From a checkpoint of a small transformer trained on Wikipedia: vocabulary 16384, tied embeddings.
Each number is 128 + 24 x the weight over its row's rms, rounded and kept within 0 to 255. Layers, rows and columns count from 0. Numbers have three digits each. The size before them is the row's rms in percent of the matrix's.

# down: layer 3 MLP down (transposed), 2816x704, rms 0.0531, rows 1117-1151, columns 616-703
# up: layer 3 MLP up, 2816x704, rms 0.103, rows 1118-1152, columns 616-703
down1117 101:142148094168131121144134086140136096134093161162133079125127160126100100125143111168143098098132088166134141168115139144138113095124139120136120136104134146103156175147137119141100098096108122139138118156060142124109109136077139097093089145142168138142096126086160
up1118 102:119116139106121142136112142129141123125097141174113123140132121104114118101136141112141107126116135125171130075141112159127112133092095128124167166161156141071154151153154175123149131119115120171146117105171090112145169177200116076117124113127177100128099116108118
down1118 110:135150122149164141120167085152162131127115137136129115122163133123134117128153131140171159145091117104109143151096117101154111151113140109147127125128082109156163119121138146105106123111182130120073109140137088119115142144103112129147161150073126110138094154144158
up1119 103:159082099140109114124111158127128113089146082116139176118155114174102125109147109160150163126156124127139130124129098142168151111127112102150099105105137102126143077081121138088133123122101086111111092148077114159143128110111096138111103116121135131078109118141160
down1119 097:143131138138118131144151151156138116135143146090134098129090108100169107107144111131149136114169163121165119189088074119119100137128092166139127128086090120128155098141109137136123124119128119140144105119177166151114121155079149122164105125185169068125164114084129
up1120 095:132130128120128111135113118162165127147101102106093114117132113096141151104129140119109108166123101161130105121127119117153151100123171136125095146131148149109116128095116081132125132144091115147134118128133136127099107145139146134079139086156071126105125129088127
down1120 096:147126150158147144126116145126132158160152081140092096136133097170164111159146153150106125111105112115155148135098108145103106173109095145135105138171130120143141142151168156149168158117126152145161111154106128129149155119165105145107155142133148113141114142127091
up1121 089:114142118102131137121167158159166155138105128102099118127085139147156101135137114121106146164096161118136137138126116130077159137112121155159156104118134119109117119139138116134108137083086148118163146135127134092160119081139132120129104100133110119088123124148135
down1121 089:124156126155137141080119122152158126171149079136128132126126091148103144151135099129155183131100085131124073131098123171121155188118128126129128146158195085173169125135105156095180114135111097133078135153122169154105145107098124145094137106140148088099107140131149
up1122 097:160161076165182126131119155135150143124136141101113144153178067106115114071126101122106090143159115089125138100117137118140156139112148119136119097124120142135135121127152176150147131122151156085114112175137122129132149140101134098099083114145104135116103094130108
down1122 096:072153111103140112151143136102122143136137128117164132126085142120117123127075159110135130123135174141134119124161164141165176123157126144112130156114117110108147147114123116144069142086144101101118108140142137123131133123103118148149151114118154109130112147144070
up1123 106:110133113155136071098158116148093127148147091125155149149107140105117109165104133103095124124094158102093153100118135135114146136128127147143117128109159115136148151102131142148126137084109159093137108132119095122126145103105126111128157119090141175144146107149115
down1123 103:156140106148123122170152107157155101125112169144116165116157099139133095186125183101137126137124143129101141129131127141113139112152049120165172141109114106063129175111156148110158143087127131135124138145117124125135092127114151125123131145134123139183115145117139
up1124 104:102099164161150113110141154182088151117133129081110106145123133106123125148103145131110119139101145137154070139124119088152174101121113109137116133083139114113097099132116158168137123113121126103135105098153135091113166094142166108128110122131129132115138109154172
down1124 106:151110142200156138183150098125115113126126125082079113111127179099132106166125109108122131143108138133106138103176162156111144106148138128125181167143117096136106151155090135110105094142137082114111113096148111139143101147163118108092126111149150109119137091144127
up1125 094:176144140077121142094148103146151164106112101140135144122051111199116119153095127128163109140149089126140094143109149119166167148104125132117140084182131145106180135106107104143153145106089136114120158155135113124117130116096125106143113158125170108115139109148104
down1125 088:090111094126099159158122106094086128149096154130119136115122147112123113123129118140067127141125128110115138121110094163117172141141148122115112115106108137149089137137129140140100126105130139137134123122146131142168113163138155162147135140123141116172157132152156
up1126 099:213124136119115097101126094124143107124103137150129155156121173117160094115050128090153161151116115118127143142116118145140140148145120193141133113123113125106108110117128124163113145124136148153160150118102093098118110140116140172148146135118085128142107122101153
down1126 096:106154132110132096098139160136095122122119094099122139157122096121131164160119097144127125118156121162101121150131117091149070158066134138169148088159106145108152074148071099097111125115133139108090122135123148131183134133122169121176114120092123124120175164126172
up1127 098:150117107078105113085170130108112111096097109155093122127137127127153150082139180150143115131094124156161161119152106142099147128158157120105099092134129134157101163132156128093128144160138152113147127104115079125150160134167147150106083125152150097090087141099136
down1127 091:097141096103139143086140136128109082167137101155122109159063084135134137104122135169103111158120118146120131121171124106141132114153124147151140089148111119147121120148131123114159120151134119110133131120106096143102120083139114177089112168189131104110151129093148
up1128 103:107122116100098136150143124135120129138129154142171135113151146157161118132094124155124135143138161114149083113120132091126124153149138173113121147136129153149134110119136075098115048116107109074135098126143103125130141148131143158136111124116137096154117129168115
down1128 101:156106112129067130109119174120147090134185141166100116120111148109118105194119111146122113132124154099116120098083118098135098174126105086095129113121109132099127128102165106122130120102113100136110113167129119104160128119117113155128131134081167126144168112090149
up1129 112:136121136164116128131148110134133127168113116147139125117120095130114152138137143076138132133157170111113112111135178101124134114069122099134103112116130114143168143145140096104081081136143156136111118152154068115182114124138132115146104111141143112119155123104116
down1129 108:170064139083153126141100125151139133087173151117165155158119129097139156154114079078110120132181159104126105091098181120113082126104129135141131114178113100193158128140169151143072156118086146142122115138126081137125166162151068152133099146134078102128132182117148
up1130 099:113097149140151099118160148122135158096143171125104148126095158119115145114106133119167133133105107142192128128164123118094144128126124144143140106131101113136139128117104135084140121109125090147146078106092141164135147135110146114131131113169156133097145115157083
down1130 101:141138142140160120151106090096121098150104122148125116104097139116130079129133111171126136156108128120118164133139145108123113167128184130135121111128106113127121156126101110111107118161169143138083165132146114082085109139171134083138135131140164160117115152154176
up1131 100:130086141118170149143184137091102127130159144157127148099146115149140160123096152111155139151124146086162117147124085139113067187103112160162118148125144110121177156108148149077106154081079109100144141099110098064130132123165153134103123093152159111114082120152124
down1131 098:112082142128143134135124140113106092121160125122118168107169131143103128107135133089157106139086151162147126141139103153165109145107080125147161091089119118135177145086131090133164107110178159146126099124122106145085091159143163159152145066158123127145136081115153
up1132 099:122146102154132114107121100099119143089134090139123166049156121131102077130156105096151169123121102108110135146176134151133115119161125126107082104146142130098129113117169111148095112056118089119137087139154137128097166092127108115086100118169136108113147144135125
down1132 099:101135120105153108123131144134165139113086128136082138127130094128114156163145127092160119078078140091137092136147101130137112079147091149102110120120129184157115135119098089099110119156091134127126094181135148102113149120142127115106109117163103113162114125169131
up1133 094:109096157104123120097160100142167112139152108163114153137124118145101131115128125127164103106114108117111081115102133124186095107156099100133105102190118146121136157112092138103111129109161104113090115143158140151090130161160120099131145091155186111142175135107090
down1133 096:162120151180103133166133151106122132144135146117125121147100156097111102116154096124171118172118098089139131135170118104131095138090139178122151131114129097160137163103160166120153118148125089141133141104084097135104149144108113124125143119114108160099105156099122
up1134 099:118169151164167117081120151168137166145163150106107176097132145091175135143123145171117141125126122136126160139097146100140177136113157142104174139154114105125131071123113172115146134094110145119087139139132072097130154112113093135119097174116104132095108116131103
down1134 091:133101135068141119103117123159115086149099125121123138111122144157156107112100149125103096131121128118149132154131158138105148129117139141085081138122079178136139133168097106123164134123136135090077134131117138132115147147112135155109124070084136133163127150114135
up1135 097:174129159097107127124120123144144123126156140138098143188107116091152126137162134136122125142205155157142176138120116144118164111148141144116103141127125158148137124109106140145136116110094130134161115156166136149170094146118163140121095143093149146094083109130098
down1135 100:131097137159090172113155144134126133162120120135164076141123155160190158111137095108164103102126136168173182107164143092151073133146114124184121141127166145129140112111145172142118131146181127118101137140101129127093120153116090106130147146155123143095104130122082
up1136 108:117116111125131126162130117110172149155137159134163093105101176168174126157116094137126131149124088145110148096094156151120126078117137094139110101151105147164113166125139113131137170071118131120121137142137149121155107136087119122125134137145114128111120138111095
down1136 109:056150111144092119079144137145175115142136151081097148159163133099159130116178157145121134133179112113117087161125181134151102124109133127147124135089112139114117098145164125125103137126138166134164152119142130131114134120118129123169099088195155132119101103151123
up1137 093:173127111120100094128159137123090135101141102132077137145127129119163147083140176126141113132116116121132119113113112158146161045129094133133123107114113143126087129137130110192154101166111129150154153130104127135117103118101133123118127156117084183114140168122120
down1137 098:114079151128161164138119089101111165108193122144130150130129115165082125167130112121100141185149158097106124137122102070115129116130150144125133138092136147135065139130118168126134181089139152151098155105154082098144100115127127116130160144131195160097118127124129
up1138 097:146083165144128066140162120173134118163092136111124128136114158079156128142114106164084125114142050093096127152138150127143175087141141113121131105152153157129112126171149127135127132095117069111141176088129121121074127139130184133064129113148137126127123142128156
down1138 098:107147140105134116105110149114134155087132143108104184117105117158094071115140115125163097144133111100171121155101100182142156153149137112145115139162104133154146117103169131091144108125135154165122102135100133111114153113137102104135144122136104157096124168122098
up1139 097:104145133176090132135115161131102147094109141116125101187153155095128131135149083146169074105086119135163135119106123130119141134158126059088124093115103092108146083091130103129148155143124133110086097162144106121114131110144172118126161105120126129157152130119116
down1139 097:135136138127078118098126124114135156102132093157087126154089136165143161127127130138148118133126119134123140105088145119149079129148129151166099120139141078105161137170145111129116141105124128106094079085138136108099130100119130127120154136135096148145121127150144
up1140 106:120120116116158143080148152140134112124129132123120125117118110133148092168099122107181137170139111116099133105135156159134151157125122130141098127120128137116105163136124124133139181123157109142144172167116119100134170146118136130117120134146136127160087093094147
down1140 107:124114153158120139137118137122110127165097104137151097143089143105162097148163122104140128114142120159099115151152124115144129169101098109140119150112135121130128141089143123147171134110114148137121108118149119160151135154095177154164115129108111175150121098153134
up1141 101:076105100112115081119106174133109088141142138115090118146121078118144123128182122112119161139166155109124184112116132136154080124168108128124136106129088128114129135079150112151139141144110113151124153150114126113168137101119105126075147149155116141145120112178151
down1141 103:086128111175136124133167104101089126105140095152143132136093087078174191122142121127116128125123132156123110120113114189149102138205157153102145087141113169153183146120071108093126113117122093108120133159130151088175209123145110156118133126147085128150077124119117
up1142 094:139138106143081140132133137123140103145139128124157120103149120099145114158095143129122103141161187089137103128145151131091112104106139116149126137142110117159128171179138131103141118102149095160155137124058113123157128117100111151148074107131192089135154137092098
down1142 102:142143109108102137107076113149142079114083117128142111145120084114119134125176141118134130125115096129110108150057093194112167115161107154166127072112106122113138148121176142120126106141168116101150136132157091138111109128138147096161147130100116193124109104127133
up1143 094:101111099115123121133142103156092129154117124144141127130098114160130151111159060105153148144111145099122156135118163099097153108118092139154129129133110146111120125163141135108148085062085084116131176095132126129117120161121136124100134169155146090136169130123078
down1143 097:094133150098112136154094125164136106122103122138112102171126147082139143185122105119109109095054167099133134094104160158119133161145115139108113139146145160137130096130145113154109120116117111141107083124129165153126132149132069156132106135088177117112137107160138
up1144 105:167119083126104136125122130138203145134119101157113107131135100150119139152087123129135125167145075102094108079191111149134137099141159132151121113090133099114111137107124093119124144128102178125122110090135102135144170088109134139099089079129100128101166122148152
down1144 109:120101126143134166148093159153141149123109161151135125120127106126115146167132133083124114161124087148143128145130068171088132105144107140165139168159112131121105111146147112161128112121156147133075114140138124149140118126109137141167120151093148094163157166118123
up1145 090:073130164109110123118121110140098126156115137106119125140118119133134099140131141110163133135107176160095145089143098186143202114150113098147118073156123100126146100144130126111120189142114095136125114064128127098133167118140152151133139139133114124148073109110126
down1145 091:141151114135089128119137104134097142131129138133162106089115145134118106103159111144155133106104132118126140094172134133150100145126166133124131125109136139090107102120111145157154154102160118120103113120105121132133134174094117120128109141096119067105144117149169
up1146 095:109139117110119145131145122123083098136086105171123114133131096147129136150117157100187101117113115146121110101101156118090173140130127117115133139116141166158110109119120180135083093132127133155132101100133138112126134129131099146180085138096128106098172131097062
down1146 096:125139161086116148157147129135104121161139130118115092127117155128126116150152111131090140140157143090115130130118118121147123145095135111100131133145102118118151092138154132115145122086132195145122136154173100169128102152133110170167117134131086099159166172140102
up1147 098:140121148159133122097170097107152162148138116143142116110173113140105133151137084135116108150104131100123113113115146082156155121154112145118143158164125133117127079132110160132134143146135154096097077107096114166125155116102167138103112106156123097091134146164134
down1147 097:114099140094139115131081136139139159125106135136152096118125088177134123092120083147134128109101132118127151111156127107106122118120139148109095137132164154152137126137127114109127139143119131107132116098127097124069117107124140142102150157162076113127152118107150
up1148 088:096145105131126113112170122083136134137109141171124135138116118092103111140143155124081113138131125157114105133143136121112143119124123130093149148158142139125152148127160096105093166151118103099190100112172122166088137125089120107167133162130137121146138088169128
down1148 089:061107163118162188085129162121156122094150171112126132155135118146131100157115121088160157158137098139159160133131115124181184151109152118125136143112126121077153123117111148118131081104161127125114144117155147148093148133151138117102122125097164132123124137138144
up1149 093:104149088139119163148145126098161115125123151130135099136132137054157167157128119121142090122110138096070142147128141134134114147124098110134130140133154147106161152086096144127095143161151164123123142113138143133105099091142132123110154140144160082122087114161149
down1149 091:086126126124111129118166115143178138108180144133161138184097107115127118115128134118126156168099082158076106115173160133153146191111157089080158098157133136117134112120127129119150118149131114112090126087146127162151158178138175132129123130130107127094156142114159
up1150 093:164162119148126142078160129144131087121154195165125154155117104133145104133127131118134131154150105109160110148131093166123101135126140097154128155118156126158108131129125131099081142210130157089093083137123130153167120109133148149161137120125096180086086114146111
down1150 092:121166183119149130128106156108141151135135141126171131111088129108084115133122169136105065103149125139133149062138153123137112135130089109089113135155140137180168103158139148096145107139087125160088162100113126116107165144149097141145145130138114113145138101119141
up1151 103:123103114168142178158132130095081115162156110127168113157109131147101120184152147121116110132147136151105114141105141112136129113121092126110146138130082116163129110104130143124116145170137097136150134153148089091126126108134117156164106098124158119120139152107103
down1151 105:128098083176139108131141115106152120112090108099115113166168116109140139099149114120100145108167126113153094114143128132109121141107128116079127114095106155108107180130118093147126144127101120135100113147147121088143137164106142135121123086160124129104138139136124
up1152 102:139139148114134119162139127134095108101125111135133107133124109142151115110130130087107155151131132180107081127140168141115158122155090113133119122110121130121110102146112142135138086137096119147119119120124119146153068124148174054120135126077113116103098124126125